config.yaml
n_kv_head: 5
head_dim: 32
norm: "layernorm"
norm_place: "pre"
norm_eps: 1e-05
positions: "learned"
init_std_qkv: 0.0546
init_std_up: 0.0546
optimizer: "soap_variant"
lr: 0.00523
beta2: 0.95
schedule: "wsd"
decay_fraction: 0.685
final_lr_fraction: 0.1
seq_len: 512
Each number is 128 + 32 x the weight over the matrix's rms, rounded and kept within 0 to 255. Layers, rows and columns count from 0. Numbers have three digits each.

# layer 8 MLP down (transposed), 960x160, rms 0.184, rows 226-312, columns 80-159
120155145135136136143136150098099082167119131104155136141157137118129137108184116110155130144084050123133145140145124166122143128127152139103094128125143154075146125182147136095150160152143111147130134131087143087155123164109113108095142168
149142113095104213112127171177091073129110115121108163194177120101117134129041167126122091064150080113167087139176134136101093164158154147166141141152117160092139161120124131111116094086140122094139051128097130087135120093067095119178093106
084071077134127091121129125108079100115138164105140143139160141133115097159162086075099112120127120096135130103084122148128087172113156126126136129134130124094104162134147149094100118152121172128124129098089183105133119140117165129143137145
131162081125126106173122067108119129115055099079155156134193166172133116127123129072121152151088152084131140145152096119168105108160097116115120180196137059155160093136170116125148130099063090116179094151122125097118158158120089139079106159
146108143098073091202147152060185101138041111149128125086179107214100152098127091141144066136156119118136100169151107093121103147162081132176114088108147115090063134058146163139147110105152158090118114165129120137160128110164135117117156172
111132133111114103133091101139107143126140162108135155134112116143130117095161140090112136108133062131106087107085123125136097149088116117099115150140119097133167102123111158118134079206140108106109120118146157109102156143110131162097141123
120112194119038067112174190117169139157116160205109096130118130138086151092161165111168131173058156164036123141152063051158201119152147090131175122130134139121081131107117114128147104155140104151141128087148131194147099130130133126141129092
161108162170201159077202135153146221202147108106086147129115156108176097162187087127092067203144125109172138141116142101145159106130170143131133160147181178079159173156163148177121092111098087098139144160118151111090096197048135073092125087
105132150135158105195118146151168190137064101138122128061148084106080116154063127084091090193131179168100193125165151121142174116118153148133089107141179203086131160087089114121129124084117165088186073153064170154080153213115098121083191164
160187138072122101128111137099132116137160118115173125073214109158156150111105166066151142139112096125170109177126142105094141149160145157159132142121099235140115082095156146113111112092141146150111109103110076128099127160083148138145131154
139079138117096120115123118134112158146123116148165151135099100146148105162108119140129135132150181148108108195135127134109097145144136115119183112122127159161135138113191149077100106100161133146132157110126145106130157099186134139123153152
077049116177155115137085147147083167137184130084166110115127127173103112062112049122093138136124109194116154137174117105171189133149154137146147205079078087157161107106111086106131127083069100128082124147154150165179125080087091121072151155
089125188113076128081141103135106094081207184159112112122160127162107078169149091109183132165077108162154138156077083092124123215170116089089173173093166140085102171193136140119103128142139166059147109162120078095136154137104124092161122067
138118148130141151112152071119104157204130130128181161095121153101208083162121070122102120153115182134053135067107150137175097111113150096086194188151125070157058118083132093182110181190112093121201069099106158093114147088147131112128071149
119051106144090084123101173132095120171092134121116122150172101095100115129080138086131116178187165150127103179149126140119089110138169152104141174163128121130163087127114113164155149178118112169113091122113166139098095063095146141115148070
215160129106165106090157112151141155135121130191137112094131193229126137069095088209109145106180080123150142099138100126155204168078118122087148175085103119142045097147125130099137201148126133095151120112089045125146040084134049111070143150
101086091122140083112152174090129107086161150155153114112091051145143096047153044086126057137155172123173143132156079074171178076086091138108144100161126102172082170175179135090200172130167097128151140161144103125123115140125091080125101117
131185080132093124118179124126152121145133168085076064132126118093118090105139164156147140145189143208126088070147144078132100121134115159115147111147093148141152115083103157130116142155173121153160161134137107100141141118121130172123092090
107165171147137174098164201132061073143192124016157139109157145129145193139147106089145108127123104146148077110138124135093140097096084172181130123167099115162090207099128106169127078124148138095183111114129115055126100091188125129111110106
091137131137114074100127091106153118080089151098192109122072128143121094100162136159163117116128085063110140087036139145160120087046101166142155169136106100091130167121066118139191137173161182136105069085141183113170109081177114137147072143
105165149163111162134135132112112114132112158141134166089144128159094096098113135138141134117107073149133124121144109156155068134138118106136051109209099198105110136130119101188122114169117122107139118080128172195148139132104176131163143111
111116140116166098100144142131093130122096155067141161155120151109150131103147148110124125138096054132097122147110183103131082125132106163091110085133158140134166138111102139142128074127140122160141113148146138146166109145147137117104128112
140093155079095110183084085115112140116187171184121091126126123178157078069147146133105110120086158090157143161092119104061159143179138124108102160130143180174127103162117132117060083095148168083113107134108114176168115176117206184166129129
171126092109122131107098139156053119221118124105163069108127157126194101152114115153121173032092097108120112185136185164128116075171137124093132061214071126158175135094173194129085153112141154094152136078138135129171117134160189157120173121
119157132057157146084121080215146154106160168068135092054110228171122116149115184101124119074156152110098160079131136113111186126139156093137178152128073135155121176118142099091119061173112150131097109102133173056092139059130177122131128146
145103156130131118138101134110058160178116134097132211134164149120153125134143161103088142162115048106099096108120126138128101160123129151170102137133090091107168104129077132173141165162065143114070149182157095144097113152146137121088111129
109127134149104145107110160125122144173130134182192135093118110103066142154123081146089190081116202142072175195166111155158189136131164144136146041146130132136117146091183093159141126132118115101114134119122129118139141120154071107093208122
162105118109138122106117151111153157112078149185156120153170139122092147168126093106155157184126152157161114104142140108161130085111138131172135097152159108074087121125101101152120149118128166168167175124099058105163129134145093107138085167
166050097121162079123094168107175115086149073148144102112143149140158080135109027125103105123124122170164152146091175198128109151042145131149136155159108183080108077122149177150097139053088126129156072119066102128114063145191074131121120081
133149164113130168182146129143085136066098132133128115160129102098096131122100054115139113128127131163110118173146110173084115127144078185175127104234108152127133098060097121140095122155160111135114127070186129076125132179162145175154129169
112134141089128091118180206110065077133129136172120158180204149153126104070109118088072197079055156201163155160097127154109160085153170111134127142113090189170096150139101131125139084108110167201147165115126143063138062052151151192185140080
079104117138087172110141166102085118120151177154134113115131157094168083133147092112104106143109125127107101070147136105122113116127099158115147111149157137108139114162039125148106136083156128150103126147105130092114111057098141137100134167
113145117151142127138156160088160134143103146094131141170087153134140094114128091148109184179139142141119100139169123140107139147104148106141163155153160150143190163087225072119145132212107127130129105177122075092097167127126101151131101126
170114116152113132022110181135242096114128087099116135151168057171048103108126123117193094138107084106108083087211105175059104118104091151126067158152102158131124166134226127138110145104112124101079085127130209043147152087116180119096118129
194141114129129159086146136102093135194167133136147108152123147140160135135116144149117135148134112136055141102105154125152182145079141156115127139119158084125097115066157159164120157083148128155078146123123080158169117127184103120136193118
099175135107133162124083162136131114147149154182111137087098074074153170175110114122113127180116170104150122178058142112165124126111135091159176140093118148141155142113051126126180146173139080104163141095147196195069104098091130105108148163
127096104084097171046112158152046150131142148165133070094107181135137127147055113110072081122075152111172144159175153141151134115133159156114151104179128122141110117080233112112115107210108055137100134107084105123103122119129081109161165121
098055168189045182191135151109102128169104217119120147085150116093153164114080115100181132154130114092152083146092201120159119059123100031131163095092111141147087130104134149133141177085158110129179090053146172076091107132206122158097123168
098144109109189138141088112130161174144119162157140146151112137133096144165134100165131084133126155099139133139098129151230116094139163141099113098155137076090121211163170128164179152101064170203153140064142145146132109092150187093097105131
053147072159123151128113108126096123149127114128148108101161137053149156133099133147118123129131133126107125094089169169157133172110142086075149102176163080118147141131076133154140162164153142170100127103105123072107092127114100115101128183
102109119108132124107152084103106187117149107134151107162105152077151129022165085096130165143128078128153185133131091136132095109109045102117114196148085136157125158133102107105113102129137116146133178190099148129161111152097144114164164093
138139068131079140140138195162096092113111086069129102075163167169152119119141180103177165150134149142156099087159154136105091103115153031049082167131108109137078122159157146064133119070116113125064096099185116122097058113122195163131160145
119106163147178111118125139121106105145154154125130126086205148135153091164144164076089105122147147125132144194114090074157151133115171133076133070140131121124096135140128138109157094112187069102166112130132101137116119144123127054130101133
109106169077087137105103139091087151111055097124095120103088172095126135104131112141108082160148113055112120120108150088178139156142121137113153156133149148168112113122153117178175132121146129127140158124105153118149136151070130111130164100
138091202103101080115168160152118119146119202159133147087064170130141128139092106148178184111053086100159091156111157177109122110113143083155103068119144149156111114120137176151118118193145138091168108114171200157103137139131204121117180117
122052152143110157141199179171107158220112110167147064123129099160104157124129100079101141087113124174051124070109116141127159074144158016110105154076159067136111162191073120126133145121119103171113113139060180133185106150174069066113152159
111060150130150119196144139144147140125136139137123136141156204179146080129099167131058130127174153094151124143117121173118124134158100172122164117167160132042138072143060200130095138041129090148105091138154181067119072095102183156081108102
090172078102106080080142154117098117136099138095141126126152111125143049094118138074108147085097142109111160086165143138117113138109137143149153149112159168103098100160132137145151085138136099153110106113148154087155129189101159114135119131
089125119089154050178141148156134093197127142169149164079060133133119181060215107165153138134117193216084101125107124112078138072080224177107132196110155078170083095143152115177120100079090135176103146148161120067129204104115096094078105159
130134138147125154105073169116115170129074064107130094188103139169139153086125055132103194159149151147108112147158209130163152120139135152116172102128163177160085210177142085138140112083096178169148145118120111095091112160128151109133137110
116149134062139130096169119132089094159096129115116180117120141161114105125112140130138118111088098102176164077092138148160103057181115147132163154124145162126135129161128144136156158121134113145110130154157138086130107102114181147080128114
117087140186143094189148105189110113110124082132153160076120111135138129226093164140155074179119051150125107202084053123194177081079159166107172119128116065078134146187138157145113073107160120169116107129096176057094118112147089107140142201
112151154103138082150069168153139102143136121097120144114120134166121081146140119140183112109120109146116123144021121137129132144127068142096087133108117105140123137162147115165125156115113147171033140136215204157075100154155116126125193211
060162111186135143203151188111154085108100117158138093093157143139146104167127151079090098128145119153166154089134083089090130110191150118158084161140139092103155161153112138138152146123133115188142113135166154123132133161117144132140131120
085155203104189125166150110165104203094167156161131155109138127190119141097200148120114138173157123190117146155162103122126126119155134085152118130139113078116176149102104172094113150125169135126145157123131116065152108162126078118150132075
147135111173179127074047103091139124161114156099117106192163114112123088121101084103178090127115111138154155165163108125146139146118146177108111134144172179116118097187175130117124147135124126167129163137156076143154199079107105076144145083
137113100130136146116119136138077077107145082193100145117093126082170104077134118144117142064168123143073120101188177104054110116115128212149114148115177165137121145045119165110173150095163104082146116094158142093154144141201141134081097134
158126136160132179148091122096151069103131113094149186148091142155143171119160132130149159145102087118146097139133111139190168098161143131031089186086152177120148173169156140076132127124163100172138089119135130118163141135137165197165128112
097098109122099094123096109096130132097116095166143145130113226114076114148088115079110140077109150087147177157159150174114138146104064107110184079116115077102146140131159145094060154061082163132152134150142162128108119147152075146175131112
137124180147130099136054120076074112055143101141149108173178074134114107144089124098172041124091060112160092131053105087120099178142119119142113120148159104125140156134127076099124118118130131155148133159080108123230071118139085135110137146
125127133131149164109120095076124065108100189200207134074206085137147137128125041149112128141154172174100173094128108170221156162156141181079121146120208126150062112104120150105097137080103132166176125080103127141118148128093154076165146173
082103113080143128142185150192110148132104133104145110183140150126129124126139228136125202163123165087100097195107168110112102150185173085075114115161124171163104148071159166235043160082117153111137096118155116127085152113142135095048145095
155165114115097130138114122152115132102121112174147106119119157156138105129180182144097135209080113155146111083118165125160157103105117108102155109118099146100157101154118153142187097127123123134105154156111125110149130137149149131119104134
116171143152162102133107153115113151159119150151136113076166186148132143183171096182105129168076131132109113076121144176120142155114124130102066103147133170129165148149091131155128167161141138141126191155076176131060149095127171112129157092
112130106123092154135147172033127083115114138102149062110084091156159080139147145159200148166105115140108136149112194109182185097111171105172158181084136093080102119091141125091145096177167122083067145141112062116133104143180134124158153143
107103172143142155128143113102184043186123165084120123189179180115139109161135161120177167045112093137120157144153127142073143079138113115112180110178097209227154074131128126123146141130096147074085151129104231111055116187090196097116186104
090090116101128076104114151103126164098152104087110112158146128179095105159051165130120097120131140113148108106117139137150120113123147114145138145133147128156086133132130173131081129067094158127124135139172109116104151109083124093114217045
074131142097152118208094127161158125118113118095097142145131097131140132166117091115179111139133174112143152118088084098222101058160112139141124093160088131102124147088166125134154086151114102100111187111157077110105113138101096160069161143
099104068099088135122124124120185162176107144123107082087188123127129104080090114135109112099172123128135120157173139165130090135118128147141137130172157226120115149119123156093157140100161126182105121126013138043117117145056114104131081131
099123082073067162095117154114111147106170050100140122115098057115129096126124154093059105179112147104122106131144136151153075103180120151088134141166179100085064107195149094160087135142123078159163085144095129082181126084156152121159132147
082158130169147058097109202078149179067086153103047105076100155148121107088141167129148155128105111091102115066125103073131140107168096150155171106177096136109100098098110120158138134154082133118170120133132160068110116134160115105086148198
111101130137162095135115146116095105129113152140103094137143128180148142115119163129142157122156072092142094144127137183141134136119185144068136108135153120143103105133108128163150157080152128122151092167121150144151117172085086086100094181
114145117060156129103111106136079099129099154135195110106155116127160110119215124127122094158142136107107125103124182134150131143086114139113171138151152164146164089145089173061086136137099151151116135100059134141122133136158125124122081144
153141089108131134085120166133144148150157121124169119075124091144123129142174140114069096093173125154156077122130196169163149192082149149148163150147134131108128144143178120147122128162123117167123107137115108140119160078098118133100157145
141116111118119157092146124151133143194176166143096100084183112120075132184140148147124142148176137186158089131131118109146144090080136177235164126112133074072131105133199143177151064096109170132159109109114176101122099121170135154097114133
187126090153097190127158128115081044178132124130143159088149109089113115123208175053105138150085123183117085087158088141069109134108155158074134100171141110134089133155139097131109143109156105161072105133128112139033084151159071149147106113
110121143159107153133076144142103123095160069120137189122175143183143213157114142154223094130085109103059170126132128151158138143145100071184140119045116137122126118075124161117163143109063040081139063079136163166062159123087111166146105145
108066112090146103088120158104108099085139054165165132120079082134127184135111126142147140065079139139168104130119115115147142113124075142090127153105171113125119128182158147113107132069119189112156150161153130131140190158162118121134151092
132123168154125133190074145108142185204157104175129091105151136149133142134084120111127119136152094158167141106150103150116134127090099123088164116105169122154154085165081096160148153156128115163167182154235160090119124109151122094123111107
087143082152092148118134088098145127120149135217145145145107098149084092152112053109125119165151130132119115109136043190121191150108090097115163139111109146086112142109118112106139175125096166119153167146141083135075134141203114133065092140
086184105166144149120164152114104082146098145175177122102135106098117134169111131107089097136143127167142127115113123139125165132088154191131123079145131143174125108158178117139083113136115105160119114143098152137121126165082128124083104156
145163087125116128119142080136107178143185144130165125158122120171134096162146131117081129078142134050141108128072163154158138127120120063102128167148146066160164144166166119147080109138139177132162149066110126152064141183136149158079140060
087115105095116142149130071094149139087121147134162144102135156144041181136183073081161089196092169096098132167119158139130136115113094061096134117162133144142149124097196151100086164134128168080129127103136120150082143113168119136131114141
179159130086150118143092143132098135104097137108129144105096090108148108144137178098049114107137128073158138160148132115119100204149099045120197093059135157165183145130117182076077085110199129161122148151103087122138118127109167087138162093
107090139143180166128116160117118198128149101126122099071169170186037142169130117122143085167162068173168097128155067091117169124139202112103157191130086119079096119105142176134135104084076106180117085098087183089069171159112070193142096069
129128133121085128137083143067150157116098143113113126119148100165067133103159029071117125119112106151134062095125139075089116185138193116195255116096110138110098121070143099117090141087132098176116161099154167102150160044125127205148155166
064176175178133172088063122163179081099053144148116169157106138135104123086120144153165069087099146080077162120197113144159168159167135093141159130132126177055158089094210092121136135049122140175156141132125171120070131051089126133082150090
# layer 8 MLP up, 960x160, rms 0.197, rows 227-312, columns 80-159
134070116146143167097111131124137158020153090167155168114123126078170085117107096152089098163105118130126137086127106100137124123057124086102174145057112049143106157135086164165138101138109193090120037138133068132191106134115160143157024116
187133111083116126132116091175129158112149102151111129116077103075179112151137137139133146122065168167107152107119107120130156142114139146132158119133155079135118141111124122182144150084128133120085134150128137148106199068105149124130078083
091112094064133090233110116104086176120100121109086125123140117156084137094104129135054225152114199140113110120161118205090134194153125144128078120164095086121093119141162112132095193151053131170184107148113136112070193172152136151088109085
167194169115122173143143122190142164118168159143122113109097129174128181114162139173042094138149134067065175159142152166072096097088107124137137104123114141120163093098127117106159104069070127137106109103179132039112144102117083124128083134
128141136124135136131154129125159150111120155132127162138065110081147166187099126137122076119142093161147156165170104117104112157130149143118132116137112112148114129133120157117142146098109123119102152127179151130109125137114114137110086129
178169073079106067206127145177142105089142086096168126120094096119194074139140138114198068151135174132111114068118057120149136148074142173075093131096137150093139128143125122144107124183137108141179158131139051082115070136111086093102148126
097121094081143130095149127153060094110158165119145095137114131161075119118056131188143129167125140173147164100142165105118106103177108099179145084127098142154158126182149106123151136116144127151133074160174143141077108145104109112118120106
155147124132109078172089073200146152137117150096161122158092139126111158160167109163096105108118099101113133107149170141200084131146106159103096182123064139142059129151149184110094179174063105092112094170194129137115143158120110183168047172
114168180147129137135125168097138151110150109145087075152148070058116124125132131140121051153087083107141124119103140100140124093138099138061104152073168147071144119085131093135146112148102137217163122128165126128125174138133080109149135174
132105163153086075196195140111136145127124134099092126090146084112116146106151103127145122174119107118169137145066201132095112134118137138202100116088133145145122131112106122125127149138123183167127089099116171109123080145112099117153185166
154143112135162116145148111165144141125160098113147148121073161071136203152158147113100087109115052188108178137097050088070122147152110143186123118124162081122112147178099128159125149091103122153080124137071050115140106103128107090189078130
154162137148206126087137112086211130124139104135082133165132142101148167135148138077089106094154167149158152103095116145130147116064152126119110111115096201153085142155210154078104089079126093130114151159147136078137159114146153153120111115
093207169076147144152177121092135124054130066137154142132148195131134122135133196089159176144109173079092160128105180163116075110143099157125172090162084062158189087193176135148111170144157107117177174098116102089178104103092158141093126112
172127102136105121093124111135178180104045127168174092113153184190153077160113134129122113174105152101151150146135133115082143163161163107122122147117092119123114063143107145090152067085095188086089126098084149174165118115149112076122145153
190081098158138183115109158135081100121138108105083122077139154138117116082217137159067090113142165084150148119130109147153127141136167129142052189136129132112090141074135077134118123173101159120150083140174109108103139127139174070166134107
168127155100077157060155127097138065156097077076149122120093136113173123200177187128165108130079132200112144127100058198141111122142077147162105128177165132108141121151069200165169115133079133143148118156112072092094187133173126182101114091
197097109161138139132117122108134192134071115103119125135119186155106129117132156135155129137093194109175176093116174107093184097104134097081116133092087162107169139120109156157169083136183122151104147124190120124124167123111182162143075116
077138161143152114168102130122168145153170181130054106088102189143145141097134073053179156154116126164099113150163132152039106123095138088076117151190133099130143142104168166091118185176114144101146162101135088178065138098096139112161110074
122148139098127118152131095129152092090197193103126138101142161107128125067161138150130156186091189155104130088108132176159162150112091136095135123189116056149154139097123123093111139134078165103065096100152121094117051116161153092139145126
166153152132138133125111176182110127103081124156128145116143113139102120094153142174160067146105083110159147110185171096141146147148053126090112121111134185113093074127129066125148135122139108134112105162160131115125113140159090122140103073
136161112123149123133103180183133161124150175103078084161087142073147117154141114163170133143136122140128153150147134098103105126131126128129131146123116151146125122189118137116070088127138123105109152137152090114116120137114148158108121143
193192141107144097124171130125174154124141073095175117109182111149202135102165190098099115159142113087112117153159118168132133161087142159108141125069072083134196189150093095138177082138140096171098094089142109121095181094107082177189143155
155208132106109071137156140137161097133131131163190165189100129160176117112075095082132138090091082127093127142153073063160169175126101109118089154187147138166117148173183128127159094148133158127059126148130070091137122134115106131141089180
076143138158142197143137132091159159091132089120132151130075100117119146091135170115155153135162118141169082142131131102109142122129076208103130126124177058121133104152170146145156152073127151146189166087135111105117118142147067092198066110
115135111145118153108133125116146136147123126177093148115099102136127092152119126176135141151149082116118163169135175107057140119121166114109160128116152156087140147120125141097141110128075133095134089122115086167141111114135129120112152127
085136164124170092068169130107197184148155147129096128159063063115095173124098100117172089081129140137147139131068128088104083120095092144123119079151127135188155089126231076102166226152094081131110122107180139127091123124161125098184109102
125143131083079085118131086112137128088106106172175112178169158146120119150125115213113161126123144167089147068109147088158109112159145158155116094109158131073127134137087130116147106148055122138168194153153084197204156195108093142148125176
189115168166191131119155079147155141090115167163168117081141144146123157155187159117093088120079167123123156110097089145140110139129133093136170126125137099117098168105136147138133172172156119070144120107081112083070176087185143077249150149
214185088093083148184119177055183113130126197148060167102172118150061123122080101113123156071129065216150086136077078129135118150113130103086111105164121147151109136178133102182147119120158117183159064130122072172169121141129183058134106098
200150128115123079089176082141135068104170090081125118103161113138142133086121131077139131106152125198141128086164066092127167173129084140109062137148139169099155167148098147098075146176081094100079096097134141071185086105082174124153130071
134165128127139196140127119124116192088165172124173137164089087097131137167099140067124140114165129126170187118097203137166156119138103074152148098095118070142115150095123102121096087194073108133090105143088089177128189119142120101164096129
148115166129104145198083116093179108150089128151101113184129141128172102116134100082180183094081091173149108150154053114119210155138167084138156011120123116167114120123106110124133107180121106076119123104147072091186178096113098120160112116
147147201161134131129116128100083126108102135174138098123112115179105209086135161105169156142073060156170128196200207124116178104115143146156159169060129172108178116096138114086177114086090155140174099175136098141136137074117095123125129128
089103112134121080116136075176171132106122135147123108096073182147177143071154161133131158074191127187159079150152117110065131097095096190102166175144150133164171132163133105134067153121125121152155122110150147147078154089136147173136123135
125141142116139154183117133101096089071129136140133114131142128066138135107131109131133135114114096134154164121135125088059164144104115070163113090171112133129077101135119109145148125162088188147099111166072115120100112195078199151121075132
149155142161187189143134073134105206184156134101170108097133073145052108082144171151138076093088037087188139107167176152137139147165157109099134156136118131139148124118079186153137120096099130163132078132089147185117122174119078137121109151
141135157145107163108118136116131140149105184108159136099120077163140129110158126143132123149106138117146124142108123083069095150071107145136140170222121084135135143147144065088115104152111176099085092163193103190156089177179072073159120082
183148149100115109120137072170078126129074170090092143165180084113136138113166136186147133121117104093081184127139126082127111111126096129195137103141115155078141110143124122109039104163128121154182175189188151117175166107164137120128098148
121097100116099163142109164096185146144132100139101141152154132127097137134105131109108107135127104142153111128180159089098142094127121099148113157141120112119172143130086115155080107124136137146099129102124078156119111104159134139137159086
145075105136130091137124161156137120090097137106088154147121090072152155186142129130125132089129089114117171155138094167115140101144100144064100132073095130111166140124094105159055152062147123160163127173090062107084061103172084121135111127
151150172100113151124072095120061152090030063122197129183155170138154178127157102137131216099126142127096221105107158133153117183045112142138207124126127119088070139149087119078041130101142140081168122155139060134212093117152115121194133150
085099144123170153135129176115134136131128103111116112135099091161190166138079153191105079130122168143122159115107106096110137105135143176152174130136112130090142124109124158127135112100109112095160104167133157112124115123170131140120109134
149140143099150081180168075135103139116133149147114142131088105125143081083146125112166059141156125182135151164078149196143143087171143128108042148060143125114119135135087106098131177103151081085114178111109115089201139185124139179133077059
161161111138106091154123088115159070080165139103060138102120133080110167033097107105182101101152069060085151107073126074176133178166190130117119100109108149125127101174106140126162101069120126098119107165141139139130164171143110078135146087
141124158104108073153120062139166191207131150127115101075158164086139085108173180123189109102100134171150093098151106152164065167153117112186117113100133129112126084173044079138132129136128164103160157100167086114122163109102149173136102107
175127157111083120216086179129095114160122066170202108120181128120085151143116132114099058103127130085141099121128118170089140100118149077067080137108156105105178068097104129107112143107114166129171148133105170074041143164140095078131113072
055144107139114073131123126120126157119136079102112108135112150125063177098171168170135195106120152110143129131142108163154052135165154140075104164124150117177167166132125117140086146136140171126155091174109106115133142068129171079139110103
148114106111133094173128121092145077182180158169121128173113103148094182105096138151141136143074114147151135191101135121108129143150164127155084108115151116149116085175069096167120143123042084081087175120084117104135110138117182082111131097
139150096107128102122130108107138102140132101150123099055090122095137083184170189108166076122137157159153166103099106109117127113099066144189089100095115135139145090129181174099129167110129136096145100142191114138137174115160104086129061190
135154126131151126103160103169123096166113163100129093161093130062122107126106112126135140182097134125122125148146157096077153138110101145136120153170100133132157125174114129131128070109139131109113173143063133136159115160126101221149152143
117133124121089108170133179121130093100137183166145073149148156122175167123129147174192098161093095101134105144158102102110132135107137101182140092095151112123141092153067074093148070209136124134175118181133118165163146115149102113174136102
158225118148126194129118056149148161163099110068169116170147147104070148126087098105130135123125129101182061136153146132149162178165142088142075080159122095138087119119142143108140142128103103156079092074131105102191100098121171072150177128
159094121139112120068154142120064120102135207138103090160154149101169095103152138145201128111099165103128162138125136107152119096155153152153131132141090067158162134147089138116186144111106169167088161157130137138147078153124145136108115176
138110089078148155107133146144142101115124148152081116161149112098103123140141116072203159101121115147082119136134097161137121118088140136182119071187176120160123143157145118102152135054068083194082134127107126121115093148111184127158131080
148140121129115092145119116100126135141230100120118158193163111147121164167175127181157116150102152083135194071135107092121112117157085050123151108169160100126122154136164161139117118091099149102116124096175132121097104148159119172132097067
150104161131114130135087143188128177089148108053106094131102188121116167149173108064138150154131109174083115111128139093078121117121107183171140118177124074153132131120202176116108132119120159108080168119134148064112091114092143122128108156
158132079103150113140153075115096128150125094098167061128139128153145178121173145134086149095117133086157133128077098074097074186143134091144067156208134156126192133130136123162132106144118136090151107151120089100082146114145154180122176101
169105159136125130138130164142083126117139133060104109091123067138192162120147096199123137149121181106114100179093100083125101139168160125079073095122186111176125149153120146170133081156176078142075104115136167068078120116108159157141110167
200154202193114094167123115115160107092163088162105151152125119131139157195231166116100151117155119069126096137132114150114139087114098078117160115173151163110112126171166158099147184119100167127073105152147149110151136089122129166108205083
105138195089188124190107165099146168105061138128169135200154135046122139078113120109110127158090164159149105135151080077144165081085068181081064176126168120157088108109114134140155125122097068040157129142104121215206139088141114082131199111
162166163122135155151178150163140108144113161106100167151089146170122129098151104154151130155141113129110117103046098094147162101175105121079095144152235110166125152109131119135094082146143101146091100194126112111166127134075105142117143141
131139110121180118136130118111167115126118141146094125133137130113097090137118054096133108078148128116123152169126148141114106197126121137153099173133146095109159142156141137126075093139125127085152161125106113150133135121107086118117106137
118113141108134118102170113100174136086128126100131114146094104042089133117194113086092125140136160090193128141117091113168193142134132081168138113172103095148118102114167126120095123176127079107154103195200127163102116136183145091139099153
135094170139115149119108093116129100162121104129097109141186061126095149158118079118082130090125161142145135150116159121130167110180115047124119175131150101146141127129148104155144098109095161185135115134132182162120076175111166110198136105
072138166146104152144127082158137114153113153155181087118119171171148153103104162111139107161175081124133098079139129144115136116102146124124151172134110056138119112134122096099135174099131161114141167129114037074144116117143121043173103138
147143125146101185086062038162084190169111143113183135091167188131123130146148132078097119118094089096111111137169103133141105137143105096171079116043108130156096063140121112146168141116101127162127137093160121149138113116131148160119049152
154121149079147129141128106144131097145159150088131160051144128081135106075127149160113148101112147104075160122108156102092139098084103151100114132078112138088164073158105095090157074171111135122127168216140186128154090147158133160093121110
116150131096084113145118131116110099137160127144110103127093075125086111146131117145139167173078151157117131106136157089113150115166131104162087192172162122153129120052105098091107103150116130091155112094136093200126065173068189175137152152
076098108117107082202159121123117141112133186158147192131115146138171110124170228144120113121125137107131114147176155176144176136125129151149132094121146148158175087129150129144130082122129153100141118095109087194106134052150134108094125104
085147145096117121131129190129119101162103113120116138077166117139145105142163112089071167116087152135112113174113143060100145157197095182199142131169147094126147146156102142156151112074049151157152114120149124175096134169112062152125126087
095189132127112120127118141089093143148134117100122158112114158124163152154119099119100066093131121115124134080137163115174108148129107123154153180108135150165159103148144175099131080168092057181116115135101166133128150079096109164124135117
119120135098126123114064122169175142116159128138111110111144100111103197152116113124154109106120101138145142172101126138106143138150154172090156130103143085105130130143107141166134097117150126128120091150133127117103111101125139107131152080
159140121086121153118180128141138127082176112146122136129134159099114131118069101167164151170076097197104107115157094102132145152113072084125083168148150082129131134175127157154078116165100149091149180113081105146157103141150138130098114083
175148115127055128112132149106145134220172075085109114130083194125145187162207123123067158159098147082135129089168065107111092136060081132104112073134115145086162074128100090139134106129141159137156084090120132089132116150159132063163101158
117151132109122155156131107103078192091136060109100174145063091138143181147195168122096138200064162103052118080179139093135163196161089137171138142177105101076137098150138151147129172141154167098125127084131080132149069155165142112150153136
124086147152168166167114100035207162118096098087141121167169157189100181163103093087160116116085127141117112138104160102065108164154124095049144111134127066045099161154134093132059186117078173140130177127077115142127098096090173156119116136
130126097114172173085145119122190129138134154095168127146116177079109117109160125138121152122070144089139146161126091085100160077098102137064139096138133107163130084140143117100079125151066085097163059119110088146107093120144125192085114141
181097098154159115124143146123153167098141142145103072174120130153136103049095164185143114159088130102073171112137134139110175064058129180103155119102119117143135125139136148142114068127091100022118156060077112162101031130146130110124091152
112087150129148128125125155127140058119115113089100112139095173063113130141130187118132106124074101186088129132042075105174147130160111186131128155126079111127094135180142150080172098141102198130103096150077111179150142143186121194122115151
167151154100123139137130097094111124133122102168111156167078114072174152119132080115107112132192146119170142075102063149091087120120134120113074135139099093141155163114108188150170181100127142128106174122224177114101168137141164070152117120
164143130173132067188169107104185160057102113140132118138110158119114107161167104122158190103115129127088113096149125147135085144123116148203152109125148080138173104083163120111094147148118089140152104093110125117144090191162085132135115158
172150103154140167117108096155149088127151133154169136131156151161092135106115101212164082096150094152142125115097160106105222129170118136191144067106158098147126142127090102082139140174131138108176097166150059145050155125133115134187140177
119138134119128107091131145153160073061162140067155126188110118064181140152136131129144137182130089173107113126125111113148105072082155104125072096123145122090118142129148139175130104104056143159124069139171103118121090122082093121131116148
121166121200137113161141137115096119120160095105179166171081067189143149091161140087161136147149166164122118114089139084102154153131096143165126106096108124158181143136075106118109162154103147170124069117101117059203169100169133124172161148
122197164129147112121190101073154082058164135180097057112111110076146143056159163121205110121054105173093163102162183099160109105131119120158100059158094193128150122142068185111135190201104162095129129172141097081158140084145136127127094153
135108138149110115157168089159106205112088090126152116169079131135108152119186163122199062154128133119107169100160150140121146158091119100112119155145058110154223049095115144211181144173179141082105098127134155123103124154128208143179142159